{"n_layer": 16, "d_model": 64, "norm_place": "pre", "attn_scale": 0.177, "init": "uniform", "init_std_qkv": 0.0663, "weight_decay": 0.0095, "lr_head": 0.011, "batch_tokens": 16384, "doc_mask": true}
Each number is 128 + 32 x the weight over its row's rms, rounded and kept within 0 to 255. Layers, rows and columns count from 0. Numbers have three digits each. The size before them is the row's rms in percent of the matrix's.

# layer 12 MLP up, 384x64, rms 0.517, rows 303-383, columns 0-63
090:123134174119170159109118108093127119151111115117137127148129126092102122145137118123062149111073164224174081192147140086105082100100140120089176072095107159105172094121128111177151088149136174
112:128146177151142097041095100126107127094057127119180165109109136123082165128141191125172068077138147116117150079154097102101122097159155157108129149169139118123129110160162117125168131147140208
098:158119165163166132096136078156103130101163113162116211137116156117143142111127116133102102108084155089127187146081158142068170147125128114110186150169107143134131147067100094077169175092141068
102:078054128114096160095129101113141068089097106157110157095193129115126114116150221083110119114094142171117165107189095108161172111126107111127184094112157114117183123120152167141138101150126135
088:183140153123159095147102152109145052083114117134155195111152115111060106106150157155130146119142124138108068090153115090140117087136034204107114137126148131160158172123133102136116176092122152
104:102134124146108078122174103065146131083120080072083128129141121138118128127109181138093111174136120129140118098173120107097038108151125131110135116084094122190185111141127077151155080146193172
091:077177140135111116163157103131124137162115175106081192150121108071158094133188148114122122161107099112101121071132097138140128208089093127071118120187140101126113179184099141142114129174108171
100:119100162111110095139122158083160162153033118143175126130172112151117153142050124196155100140147157126117115099119120073152119064169159098144081118167087079134113154107142107149112095102085137
095:119195167161159147096112105106121147111117113130139083150043141125110123145058132129122135113151120107151143138147114148083161161133084072126206106075129134148146104047184143141138175149172141
104:114126179107093090136144095164109192120127143179098183115103160135144209195114101140105134151149082146115155044181096128095147068145166145125099093122124115104127090154113168153152120151133135
087:114173108124110152128125109087178145160100153147112178128184076102159155118091109100135126151114151111125122088079109181150091104139124102099149045077152121117169168207106148130159179181111139
103:116129126086095077054131134055107063140126178110178109149145082135150121121117216116099176181130131092078112150129128124116152158089111145103160110180148099128157130160117144107123086105115084
109:114089126123143145131093107122195141109130123096102149154159148136150110176051171143110146087090107114108105172132118079129106142158163061084136087114180149104127131124111081203125105100160206
104:141198061092158095160159132105173080121118157108115135086125038137153132078109117137103165109139121142138123199104137097103099099142146148134157107161145094118129146140161096196124095059134099
100:140111136070102120143170088079150126095137106150053112090100164148138072136125143101137145105097135116155167093152082179126130111143059089160125097090104080182160163162178121158132074147097114
098:089200118161096134195103131146068154174092089178166127161096166128135140111105129139180125103089129129071151140137182157138130116112171149109146103106132151136050093128121150161189157141134172
100:090092107130166148159071139122128108091199118114113110130105127195171129168139122150146090122105106155052123123122117165094145146195177162070105143105108158082139165145153110113165123106193087
095:150059100135165089113146152057077107147089105155129185116091085106204125143149139148166107149177085093110185153132109118101145150129158131151146148128125126063185126117148123131142076099167104
100:138121141164136109119151158132163141097156078125060188148137111133119148155057152079094135107144120159085076115155107130123114141114199138150184115039146128157126078122140165067145110143103088
103:077160187114103157170155133104119118138091137065180184138141042145093070135145132110147138099141180153117088125111161163151097073139107082111146094093123148125123150094147113161122163067136151
116:175063121136063147125157073116105139104121117171162084096127164115156094141117160182088155107128158107197079101110129094117139175093096174165133144120146084131077120162190097140110106157102135
098:164083119085104130118105129113126133067139114125142100169194108128128072144080168068111122110105117139127126146108180141106138141145171070099133124057126167126137158102155085189177050161118118
102:134122139163085095171108124119133084110078126138150087105038061143126105071141094124106155162081151189080151096119194118150147176157140118131138108120147109160173132101167130123155106102187130
089:097127150079121127163072102116180108126155114146157220160087091144155153102106076126135130109116167089117171181113112132100152106100105160111120072094130109133068142160157124137173064161173117
107:135149144158142130123184140150129193132093133142134114158119064135127146140137172147090122090115206132120107138134141094101194138111116102116168134098067065136041193114082097141108169147151134
107:079143165113162142178127119092156164108051128119106157135137106126206199110077107134124165092096158112151101135137096124088108093116128095135094113133120102184131176059067146121107173133105116
106:167175210123163157055131125125144038146171140129130150113126063126116138141143148120062099128114151155139112128126088132160146155092131108114098094100137087123097129059150100118173107145189141
101:112077129152070152090129148142132071118089117175144178110207104092113189147060114125180108185090172123170111103125181154085106151160102158124124106130124145118115129146163144126111120085085113
079:121094081138105140133111141166159064111103088163130106196108100134175100127122177112072138173067114167108151180093110100155131104089033164133129142135124157148136185105122153115092133113099144
103:107151142152143133198123103115138105097101109083115121123152126158131110040096104136101121101119105143119082191114038167150152189095122151089145083090176152149150137167098138137192125110150112
105:172119093130141175134108118121056114126106171130211112138080156151104115138121149137132160126111166100127058119087085077100137164136162147168164124092118090056136209132136111157163154109120132
111:146101144123188154159150095065094211127083132133131152092176203128103121107144126142155142068126113125115102119117102126102137167168101160153151111069104099154082126159130105074117108074154173
087:164169164101153122101177072137051135125117128145138145171153170099155148133093104093100166186129206136094079141126143082138161114088105132119089122123169118120072161112088149127170191126143135
086:148139113186073123095113133175182124097123094163115127177190057096133123198154127092070170121101124164113097100196146089162164134140076135102160133112136108101114119137111113173171128119142129
088:129152110117149120140150166131115141077154155159119185161109117136156133092112181139124071123088091165166149152144080148110112049096111174189119114113145114121043096201122143156176099148122132
082:075201129126073083148129169128159099137112126154089152125106102104129066147089120128108170207125145083203112131110110127137170123144197125129137091109172082139081120130139121120172109077132120
085:087138168102093130137120140097122132145123125104148094124108115146148176119174150087090159185127161105139149147077153145048068114011129187137105078108142116150142144146102153148170123126129101
106:106138141116133174134199127068102090123093136124118155165193108154066133133144141094132156129118118166121138192139087145161121091062092090130142159148199120126155183110090122112088156125086178
101:114122126140129072157101170114068135126163128123121123220114094104151146162111129135135150128100146165186148079116081145106146035126109082124192137126169127130087120113172140155131171095130185
096:104125100150111154154102135174154066144082145115074117128116102161166145207135148115064161109135130138086126146164073121120128168167147159123199160108104207105113166122158118092098137122175106
101:150125097154152072122102151098112159127125097184152109072127146143118140128154150139128171143196123111162115129089115098164108175123093092100108136118168110093075224108189092171175086103150134
087:126125181111157147100166123134117208109185132148133162148122137164126133123200119144117136118130091134124054093091055104096143073126135080115179090096117126111120150060131124162143191096127146
097:074160149107177148130130098131061144134118040172132147083134104182174129080160094149134132120117112119113124130217121131114134050110136142179122077117091113107120117110130101140139117172152176
108:123071142174187095118094175113136145155158094175065127144190158160137143191131156093162125155084101148103158162141126122138082178130154114094168080113107099093152141115147153092115088176105094
079:087084183149080144122131143166168131135152070179158142117123132063102176142126110144137111114078140133121148156095156123082137210157173156159089048121170143115131130124130167166088111117169121
098:151098151105180122162118051115127056084164133154159131097120139114173167119099101144160167124106087144064109149068107126120102139136130084138189066154165128074167117165132129101110110174121145
092:112125142139103103178101165130115161107102118182151172220148138155098097146125117108082155092114167155109168156127127115111121094177118109126181050083097067152120083140136086160175111123118163
112:052066171148127151111144080136119068114090124118060129165140106111144108126165139200115133127108104178119143162135055120149142151139102103085143098131146165096182086122137158119112170148170088
092:144137146113164126132085076076095114127138139107167122123083115121158239154167167166142153164099116129127135157158101071106089128102131115113163170138122120086123107096108134106141212142057119
102:112110114110189131219161143096146087161116108090140156090131116113140124098115136104135157116100189118147130168147146122089136127119123124176148079101131182078161133088159105229139112073099108
108:108125115079120136091133107097077095091100086109166135051163135117194137135126126081187250147125103118164160150120106137106143143148082123117100184129124112106100124112149167104151150137144126
100:091113192107135153139166117109151131145089126156161130170172139133111094117132109018138110116162114093099087144105095120121166142169176105091065074143141144101068130146138099119168092093152166
092:138163140105083136117146081093099160166144164125194084141159119144149124095164068099140154166079141163112105144165151120131203139105131120133154120123093145129101197160192093171089187154110149
088:191102202149099130124148174207126162110102097143079107078087085143128093113121138156108213118100169098142114132098117141128137120126147200162118117071124146137069141166124115127130163139111127
101:079147156122122136163120131125134102153115095170080157070133092109085136139178151139196104100138119136102084093119057134142140171142118119168095037153179097137111198118145092177133127116125107
109:029132157099138153126148109098106088145122142183166144142165133115126070120129149078189104107100150103109106181109188139109171111124135204140120158152084170144182130179129112128114114124163104
096:113153111092194098148095100098137130097100090163193176143132123165118167147124098116084137112122210142176082134139107150109137147145100187102148141131113129068146136070159055122169106115094131
095:177151099112166114127151176145108138143149082084145141132114145164120141132174140089148125184119111126112217074198102114112096154078136198103101136068112130132140183100139104160178162109128119
101:064168093085118130197153114100170105135138126202113093161139167119176118150110162101077107134146100109153140134078110131125082148139177105091189137110178105171102139120141077096156120136185114
110:188112125094129061118158152168098082126181129150167156148114085119198116201119091165139135139081121158091104109123131156131161115125131107072134104122139080101156127065160084122134105090187125
103:119135172137115108145137111094172099120086113101068157170114101148100137154155195164132133160086165101134173115099137115192097209137097144140148130094142153162106082083142082144114113078065095
099:109134123129154137125182119088156133098132073103184116117055106081164126157100100182134135071081096137157161180137153186105115121147055147134141128090095066127099094092136086149099117145140151
103:082132155132121097203156170134089157083153161175112146123119128108128140137109158103084175109118101107100098118193083148110066110147184060159134166100159156071140150098138151141153137184098130
111:186095131091171059148104126178102124108160111156171155150194129159134140135160159123077115096089073116083166172116098144128203161152128110102137093115183119135155106103171153090121150163125134
090:141075147140149111132146073154135139073149159100152145129129146181105121073105164129156126120136104083172149135132102101143120110172120095075050142071111185123163168183154150163149093143128054
100:137149155099127149157198089091176180012136124081102147132119126135107102150124127103124095141121111146073080128137112125120151111118148089105164127116062104098121123160124089150141091113194179
091:119167081102077138132110126132124088098137136177117098109095081150133108169156143141167168154110097166070195202107116094099171151125152126175114114143100109117179115102185126099136158060100158
102:078085115072075163177154120139104116084147169112180152110151138152151054157171110130092157139108079120087104147127105116076145075180112158148132158140142095201089157137144117135131125174153130
098:131120119121097098077147114117073130108125110065093108152169169202106110138119085102170111129044152174117163116137132123119082143218178153138123123078171141094154152129144122140123078127108112
106:118081146137173167145159154133153129150136060149165146119123095121179108136131147192148149094117093113115108196159107121144116096087125134066140098102040171100152120150085152181123095132187146
104:168124108155145126142162142127066158068145110127153128133092129155146138142062129134115128090139142104136084175190176186115144100113150111091191096059189072134123150105138115058122113123143098
097:123144104118142136116143053105166146121165121108145157073125126084099133113104173149099166121121150104188120173130208127091172099139051114079164121104175155115139140096118108094144094054100140
086:124174119057070187135112137132142190120104136106102130150161129133179108149125163167098135178072147197149132062143115154144105129109133124112174116090117172100161136189120164117150101156087168
099:105106124091143140069107123084151083111147106102121152136157148120114218133115163092076107138134094111092151119071168115093194090105138054097157144169162123119100130138076091159133112107178108
113:088134151147148190099163117101145106102108146132092124141143126169175136169090167095071051153115145154120073212105124170152096167166153114111093129098133099142108117073144098105135157114170086
095:170151085109133144105111097118152126100097124216126114124151132143070110098140116203122124120034143156102104116160139071111120125176094091088123113161132147113060145104150132065162103102149116
100:151121185128171129094158152086138064110197158169096188075101109141089143164119108128106153094147161131183093108070112146115170123098075085109147128126135091119125093157144118142082153143173090
082:065157123191107116120091116084119145079118142158194148109127126128135160151131162129190133071123155095138136136135174165097116176125125063112181116112163110116118159159072118106167196077117107
091:108121191180096083074144135161123143149100125154106173158147126178074077164153143184115154129115123127093112112131114170105129217142073081176102167095125123155124135176105114081101131116149145
098:119064129140120156192122112078081086108148056116174099109165151153159173118120131147131203126158125135123078075120106074154143142139124079120108149160104085097118161184121137161105160129135178
098:052136112157112149159129118138170139114120152067117130177077113166086141171093171113075125162067129114162174159132146157127127160159129114122116165106117136140176099150153121144144174072046170
# layer 12 MLP down (transposed), 384x64, rms 0.546, rows 303-383, columns 0-63
101:148144173131116150228071143155100178149126092123125179115131154122085169156167075123121060120134131093171112132079172160088127182091117174121161155177086121139147112120139163111139142138142122
098:115155118132143158136139112189165139071102118119093138093172109115188132090110091136083190102122079163145147099108089120115094119175126144107071089126156139193112092161087108146140132069125200
097:120142069173107134072120153091127117147157053148108137145103130170157148123123103125185118149100120149145086094101118089160114173165099131137158079111059108158075127174123147074139145172160063
098:182132121140131124180143161123108168136179160091159119194135137145168119117088099160127091111106093109182134098150136082123091135091126170172159101177103081106110051083176146142164154172155138
088:134092135187166097133124130135160128143106199083155145158155163112104159116110127094172150157138080178106141147145118142137072110139111115141143142184143117059108064127097102139139057057106177
104:185127122104143108093223135153168119182128159179101104119161124139146125090108080166116147138140179087142113110143156053121156156120099135156089138084142083151128107106092170124113161067104169
076:137082107139113118133167118112209067096162090101159113091101123142116151202107161177124154095097103132161110153114145119131165097099125103133087174101145131133119132125159142047132102048180112
099:116122129142079204197122100136091156140145118110144098075124173087105181090159122110130127157171096169113150113125134125149115167096106185144156148136079187171121151140148082094147176150171076
096:093124123081184149097138120106117112138139110119163152149139166088131080101023135067148043085129166102128175154141115114147095111107123110127137112080127150170116112138113143181115114066126081
099:140103103159124102158073137186100131115162157140136124093126168133144089125145127105124106109093017145141172153128164080152168156142175142107111117135159136107076143169152070195105172104138091
083:131141188180142134108160159126089103130223097153208108112134191192112136140137131104127169138133094132151149171138117153145171156153106166149166165157111138169134171095106095107081100103151131
105:069129137139040091090142171066110163136095105139143160136105156071085151168145127118158154130171135138081085159152069180098132131159125144166109138169099128174106161117090122094125151154131173
109:177149143061162115160081100155110097177126130145131172152136096137072099132177099140167092163143086101106166116089104180163127138170109120098100127146149100132151193134069095140143048140134114
111:109139094193118131165172200065159143132096102166136097114078113146131151175151129106146170172160095107156082189132130145091113172113111084124158157164122115177153179089144084123090114096131130
075:143139122244079131118185127149104137120137177134183121147148112114135131123161174156165143146139126152112126197090164137153077179121172139104144107098149146080062113099111164136092149120159103
097:150000128123088118138109099079052122140159131125122098133106106082158167123121132107155126092126092161103132125112167150125150163141129103086070116183116153163123141112141078137144138190159124
100:158117123123147077090107140153101106133120112125139179207169129104091134094113092146059099150181219121153160163196090149161127128151120135156141146139122113201112120143097159149160154142128169
099:127088130149108158120153175127095136119145081085147165161085120130135125161200114082131136130179067110135072162136126189114180121164099117063122113139066139116091183126080137160143142175095136
092:123111086146150094113157133109104131120143209130151133121210137144105094026124108160163134153113102198154132156162158134133143096109131125149131136162158163095124120137154155109056078082091145
113:149180077158138127092137129109108149135118111098135146119121182110135134110126146143148086089110159081214094124185130140118096205129147192114165081136145085183111097176071118107105144127140175
104:141139149124143192108106097111132100075142110107107117151137186145068148087068114101170122162127163193109132088125131114153075170148169089088161082104160121152125071086090103146177151091125147
091:073127109120087146140122098144101179152138104085120087128147185097088197141116079083154088110128173138120119072160134092110124096106114169171118177177117170128147059142099123110158174120105172
113:087084171084149126118103072201125088093157136086131142186080160154106143130135095100135069113161140127136168117183127175166147117100141125135086144159127155171125091132153076085150158103164178
094:121106175103150122119101092115196160116123155170141144111130168128061128161103161133128171159142153179179117113169109189102148166126147159136173161183091177152139112131179135177116138069134183
113:153147130113122116160129140102080094133113140095138101146068132150162049152193145092113111120202142083107113164215108126123121181134092107147104106092159131086131054087133133080124134102137140
088:229113133097148070105124141114153136125202161123129119100160144112083107154115113162104097110103106156125195176127125126154155151101133207129150143140085126134148110149154108187164129059157147
120:097126162121126108116077107136112130136140148119128131118126169088117134087203097079100117050139144133178108183112179141172174182144090155150138184174096136079151144163156110165086142091124169
120:163048077158160114065125122160175140145070149082102151106138139118167149146113132098164157097125176090138101090164129134084164166126166112122099097138129089147151135122162153156055133123063152
082:098098149068138117081068131086137105158127150137170098182093123097108143133152146135166117133101116187189062126110053157108131098183197130125128154123106131124110094082169167107149119093125143
106:120105075163106166199089090133177142147153092098081158162132120127126153127225153125160110157130150125124092139152104157162092150133144194154142127136158108094093154117101110107160133080058090
098:115130138099161080118193152096161097102114125104115073068137139165154127106130140106098170163039118184095142120163113118131114104131122086129122112135149177203160079127120196113094120128179118
097:149161133142095123105181073175102115170100089126143146126169099155150116183152173135151134130143100116143104138134041150127089194137134114129153132157185055115128118140092190049133144137136137
093:146135015131153082150097126078192096148134128137149138074144095075157119148212088160131134071124103094166093162136127134127148126153148117094093145127179132111147151144158156098093120138118142
093:148096105095115095095152146107096130133090127132153064151074111138151107045088105111160132109122115145195122120156089164092106114128120099145146115193176152178184113067138172093090129127157165
096:136125090068082093180093142117187182131157139166162135120148108150160034129083155157138163124132110116073136126137109109108121165143151045144084125137150096082140148096103143148153158171119101
085:114127080175122112124136085092185075097075176163147091163154122180181108085138098082132089138112101127091103062153158111150154130147130108126149121056130103163168102132097185124166117163132121
088:150117138123161098112088099122159109124132114127124159139147145132092143200095148138163185109161166139162135156123084211145071161189142080106186151143104123120135206124145127101091098179172139
103:126126102069167097120099095169180104056199122147086152127128129126129127111107116135130116092164170169142148142098138102191126170198168107115155077174162087129137152137085118133092143080097097
097:111101104104108183159137121098138174090087106146093148108127135136136133115094136175083113135137213080088080170145143181137118165168181156117085124125120175075101181132083132096173108148132087
090:096143108109167127099098154101119125134117114111104092084098149161016125127138112117115121096118110101135151142150116153138097173133108097105172178189062102109126101144043131142104133081175178
123:174099120074152060061081155167143139176094155136117123111155171083147118122113140132110165124155103120139185114094094112146120157132085102153127202082104149178112165129162095141149103070150164
101:121157099091094139117086189148170063138180147139131121123101121095136118177075107089153076194108150129103080116127162139174188161148139093146111141120120117156115141096151139082155152041136142
105:113146088086098159135135100125157113126105121077080120151154100117109099122128170114083180149081134091131139065198113213161095101168206143138138147150165113112129113173083101091113132150096124
118:101123082120156136146105105112151133185182203159068099141200162093153126117075138124132143093106129159136132139147157021119120116119143156143129125170079141139128111160102119050124115154142127
085:133131100102088132115128151153179169167099149123144094170124161074063111179065104108059108097116158073150081182104162173096088111128124100160101149101096137119151127093108133161070108112135132
113:103103122090116116098120123152089113078105153143126104121047073146093111146153168150092136107192143156111118119123090132154189116133038106154070158108102128156159176071136116116138127098138070
116:116162168136128093125169090144127099120103059124103117134114080130130137189106192180093115142123140129109130113169138099114127105120231151109114150166076144053145152084166154151113116080114095
111:098173074143070095105223118136112114116124217113141193134128083148127132125146103062107178113160118106157123177111108155125135101143103147118132136142142112147076128103104138131156135163055112
088:133071076144107128113148176153166143166162118090097090123117097132090084162130080091117128133082146125124078176096151225122154142128093124145122177171136159129080133085086124129091114144178164
106:086109114154102119077122085116107151075136093141116114140051137106108107148093142099098074147083125116130098090139073164120143081115149136045143160159073087158106115126099099059122103112113176
104:190053074117149101139132140189089164131103157134131156135076128131166101154090135130076110120074107095112157162132103079162127126082148108151142076098091188109121130143094136185116156097168157
097:154161175122129148125090173149103113113099120130147142151130114078136104104105096140140153161136096165121167107092081204148074056180115149131139130108169120110102091133157073196071141086181129
113:127100086173076115160094177112131170152109158130161143077106103144078158107105119093126150092137123129113103139114101095156097176093218074108117093179095186139145166164076106141140122087117133
102:139137125236095118078140122082071131050098094148166111121137108122143113168120101168118109081172167148213116091114089118086151158105103166144140155116124065117128138140134118129112129125147125
109:173141098103072108119170073099186142145096164137155125166135101152121128063061150174132155138111144149130123074106110182102121142158098064135157153140155122096166171074052107139128137139126141
094:187085120125161095102107176116132160100125153133126163134109156102252095117132141112168159151111106131094105095178117103193102142128131153158113115097182115147138098104080191134136079121138132
084:116067103034100132122069118166111108122079132109103102132123110112106129097173128070144087145136205120132139145132090194170140084115098122165103138151118117145119064126150138135091072114105091
086:162150169252092183147174126147085151117112138092174140133121149102131110074143124126134204155158063087155117087134135088142088156155142100111142127121146110148127121157097136098168143132147119
092:110121144241069130141130144150099187119124147096121125176078119137083141109158123140154102141098124142122077156167162136131166098114093153121084101122139157107062109133122125119148178134056074
113:149155130065157133118124097182092120093142133190104089212059097173066153086130126106116048167099153143113140117182172122119153125136183160099115125158144101128127113111142146120112134152106114
112:116153123068081115145154093093131114195150115120139130135063142138109115134100105153112114109135149147104082143135103085128161128141195156144156215125090180151160110107157057175137123066169140
122:085125181113169187158063080166127107122095097154123111096161107133138078072152143155127103168169161111124132135109109107163139172146076142148170114132139117111127226090061129126120111105119156
114:150102139100115139163144128117113133153211118135150122063194107068122157119083089147123094181151074143133107166172139137101034159137137135101162107170099135108136084103099129097099131161098156
107:179075180038152110137129139160075097134112102173113099140117126162078165160134167157128126114138126133107141101137105156111103151176191133178148120106175176152140149125053158152098108127116081
083:088056167198112188159155114162119156140102082147102158133155104144128127097169133063137164129156128110194133134096159139147057124135189148085113082145146099141117131098143145189116112114113157
091:106076143196120099082127103116096139106159108113097149140163124146193135166118142136113176123128161078159187085192151125127086179139145140115088088118112171161060133095062150111131138165114122
102:127214157058146149162091146118111172184120129098103139201146106079128121106117106073135149118187117157121152130186147145097124121128082106169152181142134139143145139107117137189127183167107130
106:138144151083152129111114127147159124125083125157161097137207139113165153140175172160141106090093214123118115097098130066146087180134120082112057124105094120046097117155145107128135157124123106
105:082142129100085111100093143132187109114147146119120104138123106156173068129122111054193127105066130186116145142122106132120159137165147098144178158161134150104159072170170120094143051132151165
107:153058123119146140170082139076125096126069115170158171168135182121156118121087087158122110110155175135115133215120146136130130149102142146137095104099082145158063140122109123170120072193146125
101:111156139123111138141131178120136159137138156114104109106111118111135099066086196141189082121090153223188124184129146097150083159130157131131161087128079161082078119168136122138103118155152170
075:173147139159056116162141164197116116147174175177119104129148168139166120114169127171122132146094084137148116186118090136229100144112107106147077125067098122166111127127123144173136124121100134
083:108161183096107182105205125110103097079149102110097147107085090139114104115090156150152148097121110136093135109109124017125124110106122107097095112086128096111117196131152148116150148157118062
077:107140104178124105121136170187126124128128183105126111106118070119154114097207112148158158156104134153128024071141128126151097139159124092128092103068114134106130127149148166043120127128159105
106:159127103141156113087182127143095159152117075108175103127154143124055134163137099146123128156180155136182121177132099132117135086115147172098055135137095189162110101142140148099150098132181206
095:085099122056152128147022104122090077148170134117132098115184157105106133145158170094129131103107124157116106142108171100116082120137171119129125180163084104113165089086133117099124099137136199
093:169128155115094148107196121205103186137102134131141139132108071136127123051103104109136169101169122190096079124161164157156045105176133150168164142141113121139126110134091170121130137115137156
083:112106129136099126149044127092154137103085169109103086172160130171106182113087139109159146172109126163103098081106137169159171148182162127110116176181159102131156091089161204126107118124127153
089:096083126104132132106187075095114161149106092127147100111097138106150067062163146158164104114179099142086126099169091132151128177065125089108141118149227127134173137150121150135086136142113145
100:120101144078093126153141133091083104105178165059151149094109178173098117148135106107123149133180100159170063171144144123150101194122080100134147152118113188120142140096084108171099121106083092
104:130103088168125125099136154148172153079102146158105131161101155078154170158197158135170137138134132118121106162149096189111095132189132084201117123147110105114167191072108134151132182102173125